config = dict(
    head_dim=96,
    norm='layernorm',
    norm_place='pre',
    qk_norm=False,
    attn_scale=0.102,
    tie_embeddings=False,
    init_std_o=0.00707,
    init_std_up=0.0283,
    init_std_down=0.00353,
    optimizer='adamw',
    lr_mult_o=0.64,
    decay_shape='pow',
    batch_tokens=131072,
    doc_mask=True,
    dataset='wikipedia_en',
)
Each number is 128 + 32 x the weight over its row's rms, rounded and kept within 0 to 255. Layers, rows and columns count from 0. The size above them is the row's rms in percent of the matrix's.

# layer 3 MLP up, 3072x768, rms 0.0365, rows 1767-1791, columns 704-767
size [102 118  93  96 105 102 109 114  98  97 112  94  78 109  89 104 106  91 113 101 109  98  94 103  94]
[[150 152 147 157 158  72 143  77 127 145  91 132  69 129 145 132 129 157 118 153 184  90 126 174 187 114 178 149 140 161  55 157 123 155 190  85 112 185 110 151 167  95 112 109 133 154 141  92 117 151 124 101 100 138 106 124 146 145 131 101  87 139  75 135]
 [163 134 176  96  69 121 138  75 160 136 112 172  76  87 116 132 161 147 102 129 123 129 174 131 134 160  99 150  70 140 156 120 135 129 126  43 191 139 129 152 123 149 137 133 156 105 124 143 156  97  98 104  66  67 121 115 109 154 109 134 242 117 114  93]
 [137  94 127 105 136  66 118 205 155 126 120 103 117  79 132 157 185 139 146 163 196 141 221 190 166 127 127 128 106 150 117 144 113 168 105 112 120 151 160 102 154 150 127 140 136  77 131 152 178  97  97  70 149 107 197 139 134 104 163  94 121 155 144  94]
 [ 82 140  81 174  90 219  96 100 118 162 144 153  72 134 116 161 141 139 131 170 170 152 155 175 134  89 134  95 109 108 144 123 169 132 120 133 127 117 160 125 209 106 105 103  76 114 126  88 143 161 148  67 104  94 150 126 129 118 102  81  60 152 158  95]
 [119 113 134 148 160 146 195 159 163 121 122  97  92 114 102 138 170 181 104 120  75 144 176  92 162 155 103 168 172  94  80 137 124 128 170 167 162 103 131 150 118  61 152 151 196 134 150  83 129  89 142 183 166 125 154 150  78 161 156 123 138  87 136 123]
 [182 143 139 163 106 147 100 145 106 209 113 159  94  99 180 112 136 157 109 161 125 106 164 116 106  92 167 113 137 143 145 161 157 107 131  54 136  52 159 132  83 102 138 147  97 176 136 157 176  60 145 104 184 110 120 173  83  71 109 126 116 120 129 103]
 [140 146 150 127 145 149 138  75 154 163 134 122 113  86 171 185 113 138 131 144 115  65 149 180 149 152 125 107 162 185 125 112 120 182 146 133 110  98 140 135 133 116 141  63 141 137 190 128 154 156 190  92 136 103 153 164 144 137 133 143 135  98 159  88]
 [ 75 120  63 174 110 150  95 181 151 165 100 114  80 186 146 142 166  86 125 160 135 111 172 162 154 109  71 173 158 158 238 160 147 154 188 106 104 159 107 107 110  98 148 129 193 125 111  90 164 111 131 105 150 104 172 157 124 155 151 114 162  79 121  50]
 [146 122 114 161 132  99 146 162 167  55 125 128  96 132  85 124 191 134 114 151 154 122 121 158 111 101 147 173 159  88 147 107 155 116 170 123 113 142  81 140 144 143 118 154 142 158 164 140 130 127 116 114 151  91 185 158 153 100 146  60 118 113 128  87]
 [176  75 130 118  94 151  94 150  85 123 145 214 143 137 116 126 155 117 127 142 129 140 131 144 127 139 153 124 180 119 155 140 136 155 129 165 184  78 109 133 146  58 103 140 142  97 133 111 175  67  91  82 167  55 183 169  69 129 133 174  57 104 115 164]
 [160 148  89 115 187 125 148 127 117 149 124 165  99 132 128 139 153 120 140  90 101  93 128 139 128 109 131 116  87  63 148 152 156 162 110 173 156 139  99  87 174 144 126 119 115  88 136  59 141 132 178 134 137 146 160 173 105 126  91 102 152  83 128 119]
 [155 105  84 140 147  84 130 132 146 142 119 114 144  84 129  87 115 145 142  96 115 132 226 141 147 179  90 171 117 154 126 127 144 111 146 113 140 148 173 167 174 152 111 174 116  78 134  88 105 155 144 106 179  61 131  71 101 132 105 145 118 124 158 165]
 [144  72  83 139 104 162 158 169 102 120 119  75 173 130  85 208 136 187 172 170 172 158 116 170 116 166 118 125 137 117 190  77 168 148 131 114  71 182  97 158 144 117 140 167 125 131 104 121 118 168 162  98 124  73 126  64  75 128 124 131 183 135 143 182]
 [116  87 144 154  90 174 159 182 155 102  80 116 123 107 170 178 135 133  86 151 125 158 182 125  93 138 159 106  73 153 168 152 139 185 116 142 109 172  90  21  96 150 110 143 165  73 164 109 108 134 115 128 154 149 110 156  80 174 106 135 102  72 201 150]
 [126 136 116 156  90  74  91 143 175 169 132 124 155 112 138 121 138  53 120 150  97 192 152 163 147 106 114 139 143 156  88 128  58 165 145 140  60 112  94 146 134 112 119  77 103 128 174  59 118 123  89 129  87 122 138  61 135 183 113 158 134 116 125  57]
 [143 131 161 144 149 124  87 110 193 122  90 132  77  94 146 124 146 154 148 133 164 103 164 124 127 178 166 118 179 119 176 151 156 145 158 150 131 108 169 141 128 136 137  97  88 103 140  97 105 106 144 110 118 149 149 137 105 133 129 148 164 160  88 213]
 [142 137 154  70 169  79 116  82 134 108  85 142 105 142 126 142 111 228 164 136 136 139 190 161  99 161  77 110 113 116  96 127  96 147 168  99 144 122 114  45  73  96 107  85 148 141  67 124 127 130 116 124 119 122 131 105 182 107  91 102 141 165 151 119]
 [140 125  58 100 144 122 122 126 164 155 100  79 117 160 131 173 131 114  97 175 213 144 118 103  94 134 113  75 116 135 174 157 131 158 100 133  99 130  89  96 111 191 120 123 163  92 156 104 146 135 147 115  91  93 171 151  75 230 178 123 144  92 103 102]
 [142  75 129 111 100 126 137 148 159 138 171 110 100 121 103  66 141 191  94 124 136 147 155 157 157  93 103 164 167 102 144 153 119 174 180 153  62 158 161 158  94  62 163 117 192 187 104  85 114 113  96 119 145 151  93  93 148 130 121 139 145  89 156 191]
 [219 166 200 155  93  71 129 119  76 184 150 102 129 122 133 118  73  94 176 160 150 133 151 139 191 159 175 135 204 127 130 134  75 152 171  80 142 138  96 138 121 135 114 169 153 140  97 174  78 119 152 149 139 147 114 219 118 130 107 121 112 117  78 108]
 [136 143 159 132 120 102 151 111 106  97  93  99 151 176 111 100 112 178 126 167 131 159 151  92 143 155 132 137 118 168 138 112  87 137 130 143 164 127 112 129 103 157 111 125 173 130  99  86 196 137 107 124 144 165 144 136  78 128 145 106 124 125 103 104]
 [ 82 134 152 123 108  96 138 117 195 102 119 140  95 199 122  98 135 119 110 122 115 150 157 118 122 129 181 170 146 109 142 127  69 182 120 115  94 150 116 190 146  55 163 146 148 152  70 141 168 119 118 122 189  71 100  97 102 138  95 100 217 107 108 153]
 [119 125 183 144 112 105 136 191 113 124 132 119  87 156 143 130  95 132 102 136 130 140 101 140 100  75 161 124  73 100 154 105 110 122 181 141 109 158 169 124 141  94 157 156 141 139 138 145 127 140 184 122 112 168 146 148 100 127 128  69 146 169 135 156]
 [190  76 111 170 162 104  77 118 122 112 123 152  96 126 161 154 147 139 139 118 112  84 118  97 127 158  95 159 141 143  99 120 105 125  94 125 157 181 171 162 118 103 161  73 154 121 167 179 180 131 101 150 125 163 112  44 134 166 128 105 139 138 207  80]
 [149 117  54 118 148 123 133 131 104 170 132 137  79  82  96 185 123 199 161 177 139 155 111 157 131 121 104 159  53 153 173  90 159 144 101 126  94  62  93 150 117 103 152  92 143 179 147 122 158 145 120 104 130 140 166 139 138 129 167  89 167  97 148 124]]
# layer 3 MLP down (transposed), 3072x768, rms 0.018, rows 1767-1790, columns 704-767
size [ 99 123 103  85  99  98 119 127  99 101 115  87  75 123  84  92 116  80 128  94 118  88  85 112]
[[127 117 120 170 127 140 138  98 138 137 112  99 122 154 142  69 100 136 163 147 153 123 147  84 125 194 207  72  87  65 159  89 136  77 124 133  96 152 173 111 104 111 144 152  10 108 144 161  58  88 178 132 197 126 154 121  84  50  75 122 176 110 118 174]
 [ 94 104 115 145 126 138 136 159 144 133 113  71 103 173 100 169 163 129 147  94 153  99 121 175 165 146  64 133 124 145 117 117 166 137 103  90  88 125 150 133 162 134 133 165 165 131 106  93 106 195 117  93 154 110 148 117 177  96 133 118 170 117 178 140]
 [102  51 129 101  93  82 126 184 127 111 148 153 116 111 131 165 166 179 139 231 158 103 166 160 112 126 148 120 129 150 138 128 160 128 100 125 176 104 107 122 107 128 111 166 159 131 134 107 154 128 105  85 178 110 153  85 103 146 142 101 163 114 131 121]
 [127 111 123 105 107 120 179 196 192  66 105 114 108 166 117 105 127 154 139 105  74 156 124 153 180 101 141 128 166 181 155 155 134  80 119 101  79 128 137 173 145  70 107 149  69 107 116 128 173  88 105 128 137 155 149 128 175 140 149 131 111 151 156 154]
 [132  97 184 129  84 158 104  97  65  68 118 123 109 117 149 105 149 120 165 129  72 175  76 166 180 138 113 144 128 142  72 110 114  66 117  82 134 142  99 122  67 204 106  93 119 132 158 115 190 126 120  62 134 198 116 153 137 155 111 135 112 112 122 104]
 [ 93 148 166 151 121 148 123  78 107  92 109  71  68 179 144 138 138 157  80 109 151 113  74 141 130 140 114 164 110 109 157  30  41 146 140 145 187 154  94 151  97 125  77 122 170 134 107  87 159 127 138 156 141 163 119 128 176 179 104 122 107 142 139  87]
 [126 123 126 107 101  87 176 116 124 125 160  95  62 120 100 167 114 114  91 103 149 108  73 141  77 149 149  79  58 135 221 170 104 105 154  72 132 103 140 101 113 122 122 124 129 115 108 147 147  77 122  93 114 121 111  84 127  89 114 118 172 113 152 111]
 [171  94 131 180 126 108 144  76  72  98 140 108 113 133  83  87  87 153 141 126 138 159 162 143 173 102 154 146 156 141 164 104 174 170 141 133  91 119 103  93 141 132 150  56 115  66 109  89 165 112 180 129 117 163 125 153 104 188 128 143  58  86  98 125]
 [100 100 103 147 127  81 152 142 143 129 168 110 177 118 159 135  84 155  99 147 127 171  94 202 113  76 109 101 125 150 122 124  44  83 136 151 146 193 110 133 166 166 113 157  80 127 153 146 135 127 184 139 109 241 142 110 119  97  78 157 112 128  93 132]
 [159 143 115  66 172 127  59  99 146 112  79 110 152 158 134 116  49 112 182 151 120 160 176  54 106 167 117 153  63 155  97 141 111 157 105 112 130 171 113  81 147 161 179 170 125  76 127 111 120 101 119 132  71 156  54 116 161 111  97 128 184 115 136  80]
 [ 64  78  92 111 176 128 115 130  97  95 130 133 185 163 103  76 163  94 180 151 123 128 135 173 158 103  98 116 101 151 134 135 147 125 144 139 111 120  79 103 163 125 141  84 154  72 126 121 198 133 106 102 138 133 150 109  83 146 127  95  94 105 119 120]
 [130 114 131 123  89 143  99  77 127 131 214 112 135 125 148 166 134 105 135  97 168 163 143  89 124 141  85 127 176 190 101 163 108 153 123 113 194 136 140 121  79 149 115 125 135 114  87 197 104  94 188 118 104  89 102 127 134 179 119 155 102 110  92 113]
 [133 151 161  82 100 113 114 133 138 159  88 170 115 119 181  76 122  97 132 110 151  82 136 156  98 113 124  84 138 137 138 140 102  84 121  88 115  94 135 107 124 146  60 108 144 177 153  90 121 150  92 144 167 133 164 134 173 138 165 127 144 170 118  98]
 [138 119 157 105 101 121  81 142 110 145 171  52 145 170 110 128 110 106 166 163 122 185 126 102 153 126 118 125 134 108  70  89  98 116 144 149 172 152 116 145  93  31 138 102 113 159  99 145 122 153 128 127  90 154 160 108  94   6 122 165 177 133  89 119]
 [107  83 151  83 169 108 135 116  91 147 119 147 165 103 130  95  74 118 160  94 132 113 105 104 170 129 113  73  87  81 106 121 151  91 150 121 144 142 107 137  86 111 119 143 116 152  64 115 166 156 124 173 149 128 126 156 118 180  96 129  75 153 109 187]
 [124  68  98 133 124 132 164 169 134  99 134 128  74  99 112 165 103 128 142 109 122 183 100 132 112 173  73 131 103 133  90 147 201 112 182 166 179 167  76 143 134  92 145 139 131 147 139 204 157 119 196 142 162  88 221 115  97 120 123  90 154 153 134  72]
 [136 163  41 169  86 141 153 113 125 135 104 118  88 141  90 143 159 123 115 195 136  73 178 120  95 159 128 109  97 153 166 168 155 118 108 129  82 130 137 144 141  88 152 126 147  74 176 157 131 141 118 117  85  82 116 115  91 183  99 118 119 124 130 138]
 [ 99 136 186  92  69 156 138 152 163 105 120 146 137  74 132  69 147 102 154  98 123 131 124 150 162  80 140 132 135  68  84 109 165 123 150 139 136 172 171 156 158  63  71 121  87 139  98 152 122 115 116 114 104 191  97  86 164 126 137 133 143 164 105  74]
 [ 96 179 163  87 154 153 163 111 104 122 128 103 184 134 111 146 112 130  94 141 117 161 136 131 134 112 142 126 140 109 151 111 115 150 157  91 167 158 160 135 135 182 147 159 132 144  73  99  51 131 221  70 156 151 115 120 154 151 144 110 117 141 142  95]
 [133  91 116 198 132 161 123 164 164 114 136  98 138 103 161 127 117 102 125 122  72 102  70  87  95  67 129 142 127 116 101  92 119 100 159 109 110 133 156 175 163 151 137 148 127 140 159 125 169 122 111 130 160  98 164 110 148 142 118  83  94 124 137 167]
 [135 156 142 132 202 152  70 102 137 164 124 165  85 131 193 162 130  84  94 139 142 106 128 188 145 135 131 123 120 103 156 174 111 184 184 152 126  93 107 119 116 124 133 188  70 146 117 121 166 114 121 161 148  86 152 126 128 112  62  99 153 110  80 179]
 [153 157  90 140 144 141  94 114 133  96  99 123 102  64 141 158 129 156 134 121 185  73 111  95 125 141 116  73  90 177 136 126 139 108 114 111 129  88 163  88 119 184 169  61 185  82 175  95 133 133  71 152  29 134 165 179 145  88 150 181  51  97 117 130]
 [143 155  92  93 121 181 171 104 144 101 165 121 149 150  91  97 158 145 141 149 152  85 181 199  98 142  91  96 128 106 110 186 206  92  75 191 185 168 100 125 150 163 133 183 135 163 105  91 141 177 109 104 177 100 132 166 161 140 155  73 149  92 163 179]
 [ 69 164 129 116  97 149 159 153 182 131 139 156  93 152 143 118  33 112 141 149 109 145 125 139 108 110 171  90 129 148 183 150 159 123 138 146 121  95 120 142 128  93  70 134 157 147 103 111 108 104 142  77 142 131 156 112  84  80 125 101 155  90 152 112]]